From a checkpoint of a small transformer trained on Wikipedia.
Architecture: RMSNorm before each block, rotary positions, no biases in attention or MLP, untied embeddings.
Each number is 128 + 32 x the weight over its row's rms, rounded and kept within 0 to 255. Layers, rows and columns count from 0. Numbers have three digits each. The size before them is the row's rms in percent of the matrix's.

# layer 4 MLP down, 96x256, rms 0.148, rows 0-95, columns 128-191
101:112055125129139087072117146130136085143150146116172094118167167129140056158067117147158156132138149135121126102125146167148113170093090120122143097130151128255106141167142117099191133109088099
103:142070097142135141096195173156078142144141138129127105121198156139032111101179154155165113080141124099144155122057151119105112184100094091128169177181092081140137117133115107114147084197134143
097:147162124103136118120174080182077086114117095105117103125092136102115147062116092148102131114128116140104136182140103120093082112130153090121127123191137065084106113203172093107133094083095122
099:123117100130141151113103148147115143094154127080152119078114022150125146112086119098131101161127189129136089112128099135121086152198137142158067162088084149194162197102110141125117112063175134
092:067102108155137166078107169145182108101113158095167228147144088146104123136136124167113110091123068135133121163088093139123184089159135100060142120103131111123155057161115150069092171093200114
105:137140147175116159127101177112094127137170149117175132098155168087110093151098180125169127116130135101140126145095165172159096140134193088150080130193150129136082106146076123140124077157136130
091:082115154155171110198116068123072139122168127142154145175123096081118047155117055156143091120139158128113142137160100130143139138150177088108114099123132141082118151154095118152133144144079116
150:124148168159144150095096082158124149168162126141098159162122085109098155118157139140114146164136146149139093152124191124127117124088186134110173184091187058131138096091137175159138227080084139
131:104097117155117170165076093171151109103192138176156126143080106137119149111145151098120151120157097181132109125144122148142121145108161126170156193163166121142133112141158100155161075185135074
088:095103188105138109077129178148152102133096154146104073098115170107149135123106122165135117140126146159184173197142109191107108163120205149104036083131079127074159154136213145085133149119134162
103:143121107140142086158127148097094169104140141124165131071125144145104115079093100144122132205075120121113129120139180112118101128167146119077140149124110139107168121147118136158172140083128075
104:130111140183056152163158131160188146105151178132126135141123162183140135213188125177144111139141186174146183152166149046088130129118146146123125153133156123103074116143127152114102067178156134
096:093088140123115112171130121135150144220148124076080166139089162134094217107079126141058206119069164074095103129109127130158137100101103113148135098177092162166141138105164140115095077126074113
098:161092136131065099139109130115223113076171086120181101135084127111093130107108185130176077138127151103103122123098170078088115153138118089054137105119146040094131100154120056157089122091093117
105:077116069173123138099167057184143173112129224142129170134133108117126136124117101139171106144061133145171064163128150131137159093131118069130149156136123121109101124180111126113174137100173094
096:142081227127118166094133174150143156156148184114105160085170168108143180149133149172095095150195144062120152106105093119067100101178117058103141081107115162139119101114094168154159117128109126
109:133135128118156094171058122132128117134168173126228128119128104079160092132156134163123159158122126161081190144132146144194102103188168141139150183154171149200091083099147171142156144131131099
094:108129103058147072083136197108124103151180138120144088074135114176117110143151079162162098134122077097136168097041178133100175116094119152150135141056116121110120120107106180094101135107093192
098:149181086110113127102203128156128133154115167109176094120130111085140137122148147082161169122100140075080120179117070164113170163153152196058182144151135157120126096115122141117130116065106111
102:081109103081115172116189113088154159185148155109140157127083141158154164142140118075107112143090099155088144105116129224161112131096123113162104041095163138133140128085160157150125136118091130
101:136158079179081115078164060112110079104155110153117118105083101154205156094179118052161148160137129138178168116181121126165102146091180105084127131173122119137085092143117145147107129149147121
101:187114130113114209121117131106155149104129112158144147142114098135136095103115121140166128159147162116113126119152091074151166088157177110133069058097183103094152132125103094134141117114099119
107:058131138105162128109134143096136114163106143179196212092112173170170118087101128093069094156136132088185101161168162141157135122146093062097118111138162096125139148137118105098141169182138208
094:171087130088132091195153087209167126117099132104118123128182127147080133142105151136140125113060127107136108125131156136118138158110075106130128065176161092070117156113134162080118110115161058
091:103113108195147174154130133100089132076128099124153146143079136157139076087139126168135133099141164130120195097170153169157100084092124109108132114122179111180131108083121127078160125153051151
091:103132174104133117187144129101097141111071167168130091104131106157107143101100133152189150190127126056161125086127138186116056077150122095106089169122120194121148157112155136124124129144118123
099:134096123136170110123170134127169156130136133129104098146161109120035080146066160106090167158102166113091120159168137096139169148193099121106176121136179105085126087120167125147145143186080078
094:140149153116114163094144133091186141153146157129118109118144126064166160158166125170120193105124196143204165162144153132177110077096121133082190136135114148075206092060078140168183121137128089
097:131145182069119149085149149173161139128164149167148190128199136142108112181159151143155132158105143104098142120135139144177130115093137175165170138169173154082083091158164180091098147117099136
095:155154140166098223160120106109067117100111206115148146147126135094117155106123056090143156109119103095124196153141110128137064113130144115176116154150159134089141165163128096156112103154176092
102:098130083150104112109148193208096149125134146177113104145100160231162148181130116113147131189164119146187117175158113169163080125125102086187152049074069113154192145150168133150084077192074137
098:119126058160130149100180152088168090134137139133140145146214123177075176067109077114125143139125094133167108090125130125177083167197150172135190115133150131113140132075072119109126140121142068
099:162145112157101134108146138108132100075116076159185147112090122135102167179185166117130156112112178152134126064161146165101175101125092114152167108152107163134105146078170178137113170123134119
093:056133111096114095067113089157134130011091076123127124090124124083134124155134112122170150079095104194086145184104141058116175130162143084133092084108125154077102169165120173112139089175151176
094:122106111124153131147101123152038112102114094159101067140157124111157131168080151166148113159105111184178111077130147143122120105134166124148104111124149140096142110114076142104148141169147165
095:083080101087074186159112122095097031115167146120160122089055122155120085084146130113119153136135163137136137142121148128149140098159155099188097173099125123104134119080145147107126080069129181
097:161136132124087174111168153087142124066161107132172172106145135178130155145106103077162138165131111158155126160127124120132180140102128068177118157103138108153125078084175114123129138131152102
093:136142139155117129184107072102111180120081104137178124139136143085127102084115096143082129101091105098147108057105149084065156107130143047122106106145127124138141105177083211144097087124091089
097:142146160116175138128143156137078159087182146150111210102117154167107099095125086134110099170182111109110179112135086166104177082090136140157134126119125125087103187140076154074168152089110112
102:084140193086093144039138110158098115128105100106123151128127155160179121122105171206111164114121122140211135142125143178102175122101070117150124149178146112158114095119138101106152141094149132
108:183135101161102116091153078127132056133124075213137066135110113154189129111103134137136133184137128089098126181147092196170126158130137084129135103143130097109145155120167157180125091146152095
106:126159139096113135124074109106133169123125131127126138187127163123149156165156159154182140128192173098114172125189134156178161124123121144119173127142165193134164136080128140123073111129117152
094:115139136068058130127083103136128133045110173176133132084094152127137127141151165145155156132061192158173132130135104101080114151121166105090102181119134092175106110160081111158150095186051119
095:096148182061107134146146145134126142102150068162131126150094172168105138157123113063126144129156171094105098098164156096163096177112180088133110132081155166066123190108149182143068096089089088
097:157177108152121120134113115133094099138126162121144169139105177106152143114084100128157170168113194128079115183178084154056132091090165109130122105160193171116041125191135106096190088149154133
096:135175079099165133108147124092151164155079121163111126116149114141160157091201089127127174135119145136146134167097174133098083155084135118201123186163127121189113140075135115071090109166122178
095:107159088104098102108133101090140143140178057152163147123097174128142129159084088143181127177106108084073114115142097123179147134122108153123166117186121107167123128171084131116171141150066145
102:146121170065185165088174065174141139181130118081171111111136114138130115107154117157157098070089085043167099056131142178111157162134144129117127117117148151116133098112129084087140159136113132
102:123109065155117146129112178097128087079107095152121074186129142118125107132125091121077173144156171117149110144174127086094130177104171109101136162135153127097114110107088103073146155088092119
095:149156086117121156129193112109111140103175166110115117113164121139160046134102103142105151121150109175130081125122195078062132159169129111126179102138147119103172156132125158068133144101085133
138:072132136128159139104097115074107128135076135167083146107167139167163153110107089152119156125116124148186156160114099102141141140105148123094115099206086164078138110057104142087079177074111114
098:114097119081134091173088197138138133091046171133159111147089035154047172098103102098126157062136157120166135162119104144144098107184106111214130169135112145146153078115155124156138095143190156
103:132150177149079119103141162146151125129106125177123154163129139109099104114168062153097052053118154129073121139120177158101108113096116117104094110165112147106098116099152162104122145117087162
106:173195152174123105117144144177112121082190094122115034147045133140144107103153182127151173148150085100171130137156103098145166109168117118132156143109089168119089114175138101142149136122128111
091:128110161149104120066105161092112162127141074085104111121216037074104148137135144115187161152133146130155091109141146154130160200136123125093095106101138149139117081105122130124156037079128192
104:153112113093148090158133068177072133116155170099076116073141148145117150132179120129068141101085166119151136112082088078134125157187083060113119180111075130095089128128119092108124109122135174
097:036105107116192154120142060164067097073130142146134161136116130144162168180153105197135132060118109114149118072177152123113156084146060113179117122094168094058129129114076119122141141136127135
097:169122130123120140122127069080152045094122145133116128132073154152165099108141131163102133125133126153111116050105074162233143142055148061055157142107143067097110141136182149144127097158158132
091:132118111172155104104147071119131104122105123139125077098130182125146096080124122196098133153123196124137134161072182113108102137114205124094109104125145141154170117153116119173130134078087145
102:131118106168105093052197143110142167105130112072029129125132132066096134160133129219194224148079114155064172134150111155155074112144126150124155108164111125147146128164136136147141077120095144
105:111083155063113107117127137116184163143094146106077173121075136104126085113131153124130152162207076175177165060049144139144100167116157143107153138123130160119103105200128090118118043121146091
098:140141056135094092111138129106175141177135161114130124155129103115114157162117127153137118133117107115089120171168152143170115144115145111125126123184121107121136076122084134099127157121130079
094:177107145124117102119132089099137087118139109122146137120143125142105109118142155184168124091098116147139125108101070138169180112129101187138135155122122105082129163119041157135125125161099108
103:112192132130045103118137143147091133129090094115137122117155107118140101069131122130181156128085132106121192135072126114104088169070135125133130137102152079104159126142144162152167117145086149
099:116182121153102169082114156149121076093134175066125124120108108151147088155094133098103170149104104193134140101110119111126168151135172141168125125142156077119136094109171166136145157112139170
096:128144176076167123110105111144152081189130100102145137144130169183143155115137150119129198106128172112129127170103116143120152072144043094165152176110055117155112109107102156139156147130152125
101:119141164164137100122067166142156175163092200165138149120110190147134103063153154125135095159173131139065151135173104108152218180118137113149158104113124101129132155167124159125190132144152115
108:103124092205188146165181146151106062095154156069102129125165126111177114111114100126106110140144191161137160109120113115120130085145119135107114116085139096127145099095122090100182147147131172
098:061151153140139150098120134160178133127155094181118147176149098063154130138201131224169156128142123106107099021124138142112130140151095079108108122082153119123130140138092093165118102106123148
099:118061102118124156112116129113164211133071154083114149131178073112126106136073140102185183097085138120103096164096129095120173054126186146122098136131136132121138142141108125111081094084147162
093:161117169112174154133096119094148170147168124184129118118113190118176146095174124108126126169120187144113140114129107090153131198148158068152162101163087125085134143103170124125115140177151147
093:146092149108172125113148080142112111114198126108138122131133139104153180107149140123099130128102128152135070097126129076132114153163046146123190133093123111133127102150137126188087126126126131
101:139087078125124076156150096162147137155128123167163170120099160129122118094158135135132090152069204111111096103138155124106142131131157183102119170145105175142128092162184070197098118153198133
105:118105111161119104094130107142092192158134104112124162038075125118165131183098121120167122163093166162106149130147118128139124141124136167142146103142100122059164098170081090098073158167158146
098:113142122068087122144189156098126089121149083151143178109084144104120181146099117158105141151130131146093165063109094123145103095119116114079143107121120121122145137199150149140131131113098064
095:136125107124147057150115135126100148116123130179086117098177083074115072101104126186122145117154097184130104184125081093071157170165141101100119126079179066144132081147126101160191158157137128
099:106160101132093123090128155080131112164154124148122171093109100102152197121123122103115093123084162131172092125131149057126127151120119126110125113122167071172130175133140186141061115115136165
094:108153130143171112193100102107093155134175118119126140158112162040112161147147138123144147125118138096101095150098153103171093082153087169108211151148166195087147108163089179132109167161116132
090:158114161092102075096101127132180130140099152064087161125057139175081182110128090130140160138106143135108164125084117130157169089073150106130042174162071180124158144130130178136116094134170177
091:096131149156136112150128110173170113079135120093069141123107142128154042164111167153160088167060175125110162185146179104146195135137090094123213140132114146102142146138175105085133115127110141
104:117159161138062146102095156099115111192179128098118092156168156120203141132067141126145102131100140124129130173114145110121123167106123140115133161136101165155072121131078122113112143108086091
093:103159107153152108120167143078076074101107165099180108113121153175133123128104107158094175100109098177048101125154137143138113152134149129084135152156134117112136140232164109064108078093126077
108:136122116103162158098100165106106048127150125116150143121181101093110106163120124112116131157138153075140112171099082168102192135162129204158163070136124096133147185106086136159167149118119148
098:148146143125142142086099156087176146094113161137086119130192141058123106120089120135158129091135120141102158187144131140076120184072163086106140129168077131117126123120122134177175168134138027
099:077155108102141062135101181164114138174171151082163128132072160148108169122128138137150063164197109162125178069134138122088153170083149132169101106115090081134160160163153113169103121126131122
102:061160140076175133123106146107090093075110131139165112128155143090072116155107146151144134102096154100112160141216081138099121175131102148122119156060164138113148130142204061178138182124122119
094:128115131135165123112116147135085146125138120067145147105118109106154066150175111121078121123184098066041136154173159097130121154114092093113135156076144102102123111087104157142196146103133122
093:113124150190138165161178148162091174148093121126114172156122066187114164098118154122085120119107112119117155106105141108143098147121091133116139139109140068128095141112113123052157148096172148
095:100124118205121130182149172099149148105127134179132152060128124123083120066170143123081131122120093109121119189142185102140115151154105133110089167133112085150146148125201045167130107225127149
109:094198132106110186155104134153155095072110137110121107137132152121122132145074143095136100170143117144107137096089087137101106154082194160082103126147119103196174107137170185127143123193144156
100:155205113138155120121126085131106087146158112126127096132119077169094148175193140152151059135069124076109171096168097093140133142107135092181135133147152101119191161110125180117154146137129128
098:140137087149138137182080138175192149172131101126089136106063141128114088110130072145135100160125098096066110118079087148119119140160158114089103176147127101087129099103111126132159115114096121
104:136145115136119077153086062092105139151118148163183075136134145136147057184085118069160135153091143110140093103108101211088122118096087164080151145151102087166062142079125086125096129132128140
096:129126183090079166122167132070142120142116165123181088159087182091117140103140082135107163154170140114115119138142073157066161094114140222151119111131118163143062124129096128148114142089108118
101:147121138131113110144107156096077127132125163161134097127150143112124129072151124118148119190112135116050135162142093115166079143102103122130126127149140107139122151128121153156112085150130163
092:156082148132142113125097129152158120160093153069125169091115143157119118188151126138178108179136109138176181120104132108180108120081169144081164121103116092183177140099155093156137118112151129